Weights of a small transformer language model.
Architecture: no biases in attention or MLP, untied embeddings.
Each number is 128 + 24 x the weight over its row's rms, rounded and kept within 0 to 255. Layers, rows and columns count from 0. Numbers have three digits each. The size before them is the row's rms in percent of the matrix's.

# up: layer 6 MLP up, 1152x192, rms 0.0775, rows 1008-1047, columns 48-95
# down: layer 6 MLP down (transposed), 1152x192, rms 0.0757, rows 1008-1047, columns 48-95
# gate: layer 6 MLP gate, 1152x192, rms 0.082, rows 1009-1048, columns 48-95
up1008 099:076104154106123128149077084171091175137127090106107141126162122140145115142120134135186156103147112140130149160174123161116136133141132130110115
down1008 102:133124143079136103116122129154136132137131133160092117125085146170090108135162125171122147146095162141121123119111158145076101142152146144120146
gate1009 093:079159100133178122134140141129102151122169106101134120120117127116144108077109136095185150142120116118152127139114143199123138155137124135178130
up1009 092:144125149108113135131123117137112098116175160103132093105082120142159133105140107160141104103116144120123120117102121110169161120131152114095153
down1009 092:128090131127114139121111116127110065106124145101139138144145124147143089139141104136075154133141130123121082107139117124126176096113108121137092
gate1010 093:124131094092096143102137117105090111102155154115138163079142076121144149117119151114164132126146109093125163120107176122128149145117120091159082
up1010 094:143158086163126147089130150123110102084136176146144160124112121143119122095127152144118095158132151106142138117112107135100128123096144134125103
down1010 094:120114124134174138133138150110125162155082140120147115143161137185112169156133104124126133093121116098115126126133157131140099152158096131071154
gate1011 104:133090110151157115110121139132103134121149152166161132107091165113096126164161134143091177142092109105145111103114136135133132085152088177096148
up1011 105:134103109130101102170102120116149134136149133117126127114117088117128130107104139162160147135120121086152073139131164152151089134111116159133105
down1011 104:133140125193137106158137151112127075142110132154135144164112115130142137128086118123104090108145114155143103124154144116150144124211146144143125
gate1012 097:114138149159134102093150108161108130141093118082114115072124117155134107159106159114162103127141072109125155144089131156127146128152090192145146
up1012 101:148146125135132120095172088128152163155128100118134105152129128115115138135111158164124162149130137136147113152174158095104110095129129123130144
down1012 102:093115146146119143103147084131111135112123123149165116122127097143172090133168126120134165172110114107130099143181141137125144156155109124120141
gate1013 095:107176120138100140177134095102123125141095139123113125107124125144146119133141134109145124125130140144087133080165130132122142140118142114137140
up1013 094:141101158105103120118135125107117153115120146129136143078140158133139146140146162111144099136127138121158133153130106136146136117127095148161175
down1013 097:136093150133147161107169148111152096120088165133115130127134108182148087128116128140084118120121123107156155141145110109139149152111122096149143
gate1014 090:137105133084142138125114111103134150108096134108125116117134135099136127106136127101194110107099094111120134110152119127120190110149138080153167
up1014 093:121087146099128096139153121155120122102100117102144165114144130096119129135097111129139170104133104151123112134147129083101144166118135143095129
down1014 091:138144158160138160128134122128129120146141143121139147154122088136131141141170167155086164127173177155106136131132171141119133143117124118136138
gate1015 100:154114136133117091152110124088120063123146122111137130175142111134143128136151156140132120118127141136109074143125166124129134108163132097132116
up1015 102:101100172171112161122108168165097144147121170130094113085140175135113142130099127147089136158149161130137103108152125161140147147118130109134087
down1015 105:103112152131082144140104114134111135156112115091160140154145109185160131126139137130114138129090147183139158101130112107140153178154159173120105
gate1016 088:154135144131203129155114125150099161092117135080082098145113145146112110170119130151094163147115176138138124142173111168109089149158115159100129
up1016 094:085142109141067120117111121117139102122100141140153098071135117108110100108152082102112095140135109120148140111080184127096179110143095154156123
down1016 096:106128125096157132164151137133156119140122145164125116096104121119143166104129147094152115127103115105134137137137183134120146135099126096149172
gate1017 104:100129105154124141095187120115172153143116140123112152157099093085098110088144168098118132158117110124125164102122148110125108108133099157159183
up1017 106:144087125131135076127153092119113162136109165120120110145091111129111118133130119158149111108145174167122116128134152105159090114113110173154129
down1017 103:107082114120108103118122136111130050125138103080119108121120148155163099094118086110121148136105098106129158094130097073132109102124123109138136
gate1018 098:102097092167139103145137066148113109144113161099102118095170088133128130130176132116096188120112142059136150150128109150120131072133075152144133
up1018 093:081105098151133131157157090183114146079111111141143126087136097108105120139151123101116143109133119088156131112124131154146124129117113119134159
down1018 091:139126108071124145154117095107156103107136141096157102113096119129151079121102147154121103170125104149142140138130134142187126146077171143136134
gate1019 091:114095070136120116104106139097085085166155216138117128126109102155135102141161157162139105104155134124131138115102112111125120118153138135160162
up1019 092:116134125078151116140131103086157196165148116151133130144132153097111161124147137108149116097107116109116141117105128091109122119134131107102133
down1019 098:134121132127156095102119083126157134141146137122140140111127117070139135154169106136131132131130100112158102147155152196099141126142092136140166
gate1020 100:123112111117161122143103105119137117131128161173078146099164118125111116118168098146127145106108112096103125138110143123129124112129111134126147
up1020 098:043097172133130111150109137114168147140113091120076117116144168111109093123142162126155136111079151145107143144126122130161138148129153152128138
down1020 097:133134118155124123118123127171140137133133126109097111124101117149127133116131142145172091090123161150175128156136084129125117137147150123108163
gate1021 103:113142124110134143087151134116134150108151142136126129167125126103139142108142162127139112117096097128103132128129084102110094131082087133130092
up1021 100:153134109105132128110116098173123099164165142128108089129112164139087095124133141119132115125161146114112114133152113090141103128156133128137140
down1021 100:152116095156139142068163087137118167130145114149119108090106138119095160144140134186164172141150153141118135163121145100081115133141109120145108
gate1022 107:113129136115101181113143127104112142142104117129118123070180150112179121108103173101116147133138146136084142097133133119117087151154105116121114
up1022 101:109118114144113080125138152095142144129109208147101124117102134175122146111134138125129067135127112133120141143163111150162141141156093134192121
down1022 102:151148168145121107129127091123144141160124126099146120149100131179159135128129099087179155121146135147137126181166144136159090141142127149101161
gate1023 101:119155125151142150148115165128111142132114137143118116087117109087110153130144118123156140080132098126172107107100179154129173153123114169103147
up1023 098:070126164132109166141134175108146157091166171125113168110148130120111151102122166118095121101146098139128138092102123121135134120106115172140123
down1023 095:120142123151132125132117092161149114137149162122121168150106125125107111187154130107143136118106109125134155093121108112116124115135183154130088
gate1024 102:111121105186133101113147127121129132164105150162102130112141114145129154108135099121134189110120166102130121099113062164153132113120082109143127
up1024 103:101120119103137137128130104124142154111158142123095098123104089085138143119131094125098116126110135121144164118154151168160090137196127146118116
down1024 102:148125138074145130148158108140161099137109092137125136120103124158060114132113127162131090126167129140163104147158135098113122142147125105146184
gate1025 101:175105095123156122102117143153158114162141112132149120155127127159115136135115142154136157110163143114183092109133123158118153105145091163104134
up1025 099:135119131138159111126113124118161147131125149097082161151139122123121109127150113120071154142091124128097164075126137109110139139180114159085111
down1025 102:160125119099126136121090133160146148107128146091148138105129175125126121119153107173104148140102101114106146135121179138133137117123136171089100
gate1026 086:136163123121159115119078135141108124144102156111125146126129108157178168133138122089134146118165114093116100130096153125170170126128121138094119
up1026 095:126123140094105179126098153168109121130090149097174178138119163123119121138132139097147118143131152172171126116134128108098131130158143134145142
down1026 095:112151138101125139132128137170148158184134165099096188102132104104117178108096148136147116090157120143105108106100160126090149136171136098111137
gate1027 096:078143098129095119096120137151102153089117128121095108140180124162201127134097144147118152120112151135102142125109139174117143147130118140108109
up1027 096:118102120144154143110134125107107132157197104120088099115129103133143125135156109109135128119087123161132086143145149118162107106109121140104126
down1027 099:140148115135121130122138119116142106143127107170124140122151112132127101131118118113135128149127168120091113121135078139126172124120151106098153
gate1028 113:104165182119113157160131121148106137148134095099102105141158078145139148119095136117162173103133106087104156115166087158149116132160083163128124
up1028 102:103152132138160152131119110147133141138106153133134151155123113137112109147167145110112135113087134095082158139140105160174139169112137132133156
down1028 103:135094095120163123067122104093112122117142135165175131143167130148091101119124121105113120112110113138166097133112141125145118124127123152127163
gate1029 098:124144133132130143113138136172104135146123116158128131140191146124148200147187154167116133142126121126121098108078101113155141112110160099128116
up1029 103:113110123137104115113159081162119119160099106107122129138113152157123084098099132197127107122093128159092140120104164117092162128097112166136142
down1029 106:173097162103122171073108107118146101115187123150120136133161132088098123144123148145128178124127105132114177142135158128100134109145091119140123
gate1030 104:135111108139126188159135106147120171089120183119124109139120158105117149140123156125119154084147110110142132114098133109134142123127147143128149
up1030 097:144146145130100159145083137128103128118103139116137123117108142167098155130113144124139154120135142139097107146133171123173151133088110117094140
down1030 100:142107096127136132118178125123095095119129117119136148122135103119089134169122132126133135126127187111104087125136122087079123142151135098124135
gate1031 104:155171095128123140112116127138138136107110095120131182160141109165146117102089150136166145066158131131123140135117121101129103162092153117148135
up1031 105:082107101115124090071108094132159114116141123143150151108102135136084144135137209080095130123109166153104155113085166145131140128120108108123094
down1031 104:129120162122083144110135145132122141135089105121087120101062139144140122147102077097080126113104155129142116140146158152102131114136114105132093
gate1032 098:130149140214111176152129133158131128130104095151086186125133122123101115152096126096147157117101097124105102114145170166136116135131154139106093
up1032 101:139125097114114110152124158121149116114125104112103150109140172109134143138113125134104126109123122105158118078136109161098136110124100178124108
down1032 101:100153099111105133141097205140130145082174134091104130126139102197144105127123144137116133099140110177120135118157123158116099128098108137137134
gate1033 107:127062121136125159064116140146178126154140156113133094146117162074161144115163113152108098140156094113148147114118130107162116159141150134102129
up1033 107:122100168151107093129149136143126141167134145133156110173116113161144126127166098101148155125181096116127128136109120130124148136117134100143136
down1033 107:140148153153144136173168146130112118159158121154145129131151107172109132135130127108168107145122159158136139089139071132117109144115085097124111
gate1034 093:116146097099154143163126116126151110148104156134128115114128125123075127144123076102116144077139164105113102105133168136161152132151136140086169
up1034 097:152128147127113118138185146157113128129082136132126071147110121137118100145148171155175158134142075140140116138098091109127109138117093138083139
down1034 097:130116101144147092134137143110136104121096119111121119124134116127118112114098131159147142124111144122156127114134123161156119150103133177105158
gate1035 101:111140133117121126100185086127178154130156139103132094125133116129126143176138109127103159158100130149150153136122107106105144139128124182110117
up1035 097:087093124164147121155141098143111100129127099118095096123156140127145124082096100104150161127104102108139163136110134120094114126123123100124104
down1035 100:140128171175128146083075132097119115116100141158150113128133121133119138161202105128140145143130125134136079147168152118156163125063149181156163
gate1036 098:125146114148134135117107166102128081128158152152103115096169121105108119080129164111138180125100121103129109138133134133143143142162136091116115
up1036 099:164159115171114104104105117136138138175122050100133092169153145129169115208160111151099100170156109165132145103136117137101155118151107116095109
down1036 095:078167123142127170138106144108091145122110143123140100098162115080160126121126146139110152119106116089133131106157138103120177125146123120133113
gate1037 094:131120113129112134105158111129110091137083085124154129140125120141141156150103134159149101113104139157108121124130097109114139148128134150129158
up1037 100:104131071129127090113148123124125141122143099099155126126147128165120123140121099121123147119096096084106087119142109131152198132124143174147184
down1037 095:135172157112165158113117134064127119155165106152117099142131103162146120122129063112092140117165122108097122138099128121112121143112116123074084
gate1038 109:129152155129073128160119116111115118147149116139115106116141126118200126121134115126116122168110134105128108109115135091162101109097105112129150
up1038 109:087135112107152118147124128110134160101157166170135114097113130143121136139104131149137115114103152115105148151118111156096151147141075139156099
down1038 105:106068095108118112111137114129106117149143151113143127128096141113123111127157100121126111118107158085141151167136118116119117122168109111133126
gate1039 110:137162152112160116111131104134130109106121168143081100096128081103101108105111122125134152116172097112157141089096134142123105105142088185160167
up1039 106:095098130145106129130136129156082091109174140121131156102183142081107106097141088148178157125124154137130103139135139125141164114115178098118144
down1039 105:157162122098137130115142126146139131130183134137162111098109127173136139132125110153120157137147102131149131116092114150076096149134112100142105
gate1040 096:157120130135134137155146132143128158131179145149125086153166122113124120096112135117121134135124145084088097165078154111124141107125110143083101
up1040 094:139124137162143115138157127121169102131123168155166124130166153129124089171122141145123166149151114131142152115083096086121155098103173112147141
down1040 094:126149089113107105103192163135104136118135149134118141114129097097121163139129107177114165152136115148147144159120158130130111149104128140118098
gate1041 089:163135108103101130090150134151082094140150101142102096134105108131115152116128147101127150126151141140104151145149172151116107133092116120158108
up1041 087:117122130134161110107147134121163148139159117109100148111143121102139147156138105144103096142128168118092163178161141144102127144148164129133133
down1041 089:156120125141121060153134121111148166123130158123134126146167146137122129126160093130055127143158105130110174152148149146123116119107095104090119
gate1042 102:128141144185100132161161098086132170125089108086123150102106116116168110129168173163124108125099129100095096145119081130145165128124114131163158
up1042 104:136079123147106142162153190098131115109116115117143170131119130109144130114113130102127111126127098100117162176132128096140138153118152167109096
down1042 102:112110131094105149141112140094099150164163132113107113083117152133129144125137140138154139169136117123111145110114155118091156153154125111140141
gate1043 100:129123106125118134176158112166122101169112168164108131150106127142098145120125104114145110141110090118121164104148114132155130126112123186133150
up1043 105:107098115141123119148117120138139123093142160187129133106173099124147107078132103123087121117108126061119117130062194168122105078102125126132145
down1043 105:163134132124094136098162124113138112106118104126103137120117108147157107143136153179148118133136171148125165158143100143102150140171093152110091
gate1044 099:132126143145086116143132153151097070109147115162075113135156148115125112146100127149154130156120140123082143099114088125150133124150094109107132
up1044 099:118156150112106107114110114171101144077144129135132123040132166108166196138152136151132143117097139121187134151120107132141103115142110092161101
down1044 102:153134141151092132178161074147163173175147120133176117120105116134133108117135147119125135142128132165107112145115169146104113126076147121149121
gate1045 101:108153147106107103128134144093126137151142095122095140121113154103107129142164140118144155110133149160108138148115159072140135114099131116156107
up1045 099:118165130121137149156083144156122076191074108147131119106115125126167119120128150112115066106129133113113122101164161130160112120144158137124097
down1045 099:121122108081138139130104139098123137158115160132131144100120117136131119100156120084169128138099166122115155159137190112168106140084121114123154
gate1046 097:102153142109105140163092143142096102118133147122124110153095129166143151134106107167145125101132123143115112153121103107143127089127117115130133
up1046 108:093146124130100127106125143115151164115142139156114148117129072097137077047133122105121147151079130105102153115174110124120135120074085148128141
down1046 103:139115173144125116094142152159053134164130165121127131071156165118102124110105109149119181177099117136123135105111141109146132106167099138176084
gate1047 092:139150122144109096098206128129151129155128114094153173161060149140090180141116146143153130140142143158127102122146158107123113146112107166127128
up1047 094:178172162157150139137117124171126130104137150156135148151097139094139144101141115115109121117142145131138054123145153122106094141139161069111116
down1047 094:111123117139106134116112141138100134080157167156116109102141108135111101102106109161137136143100113118170161133119127153116191142102132119151147
gate1048 099:133079124142130125083141138119151092112128127127134151150127128128133114122163145094121157141149149152118160092132166168130115113144161163134150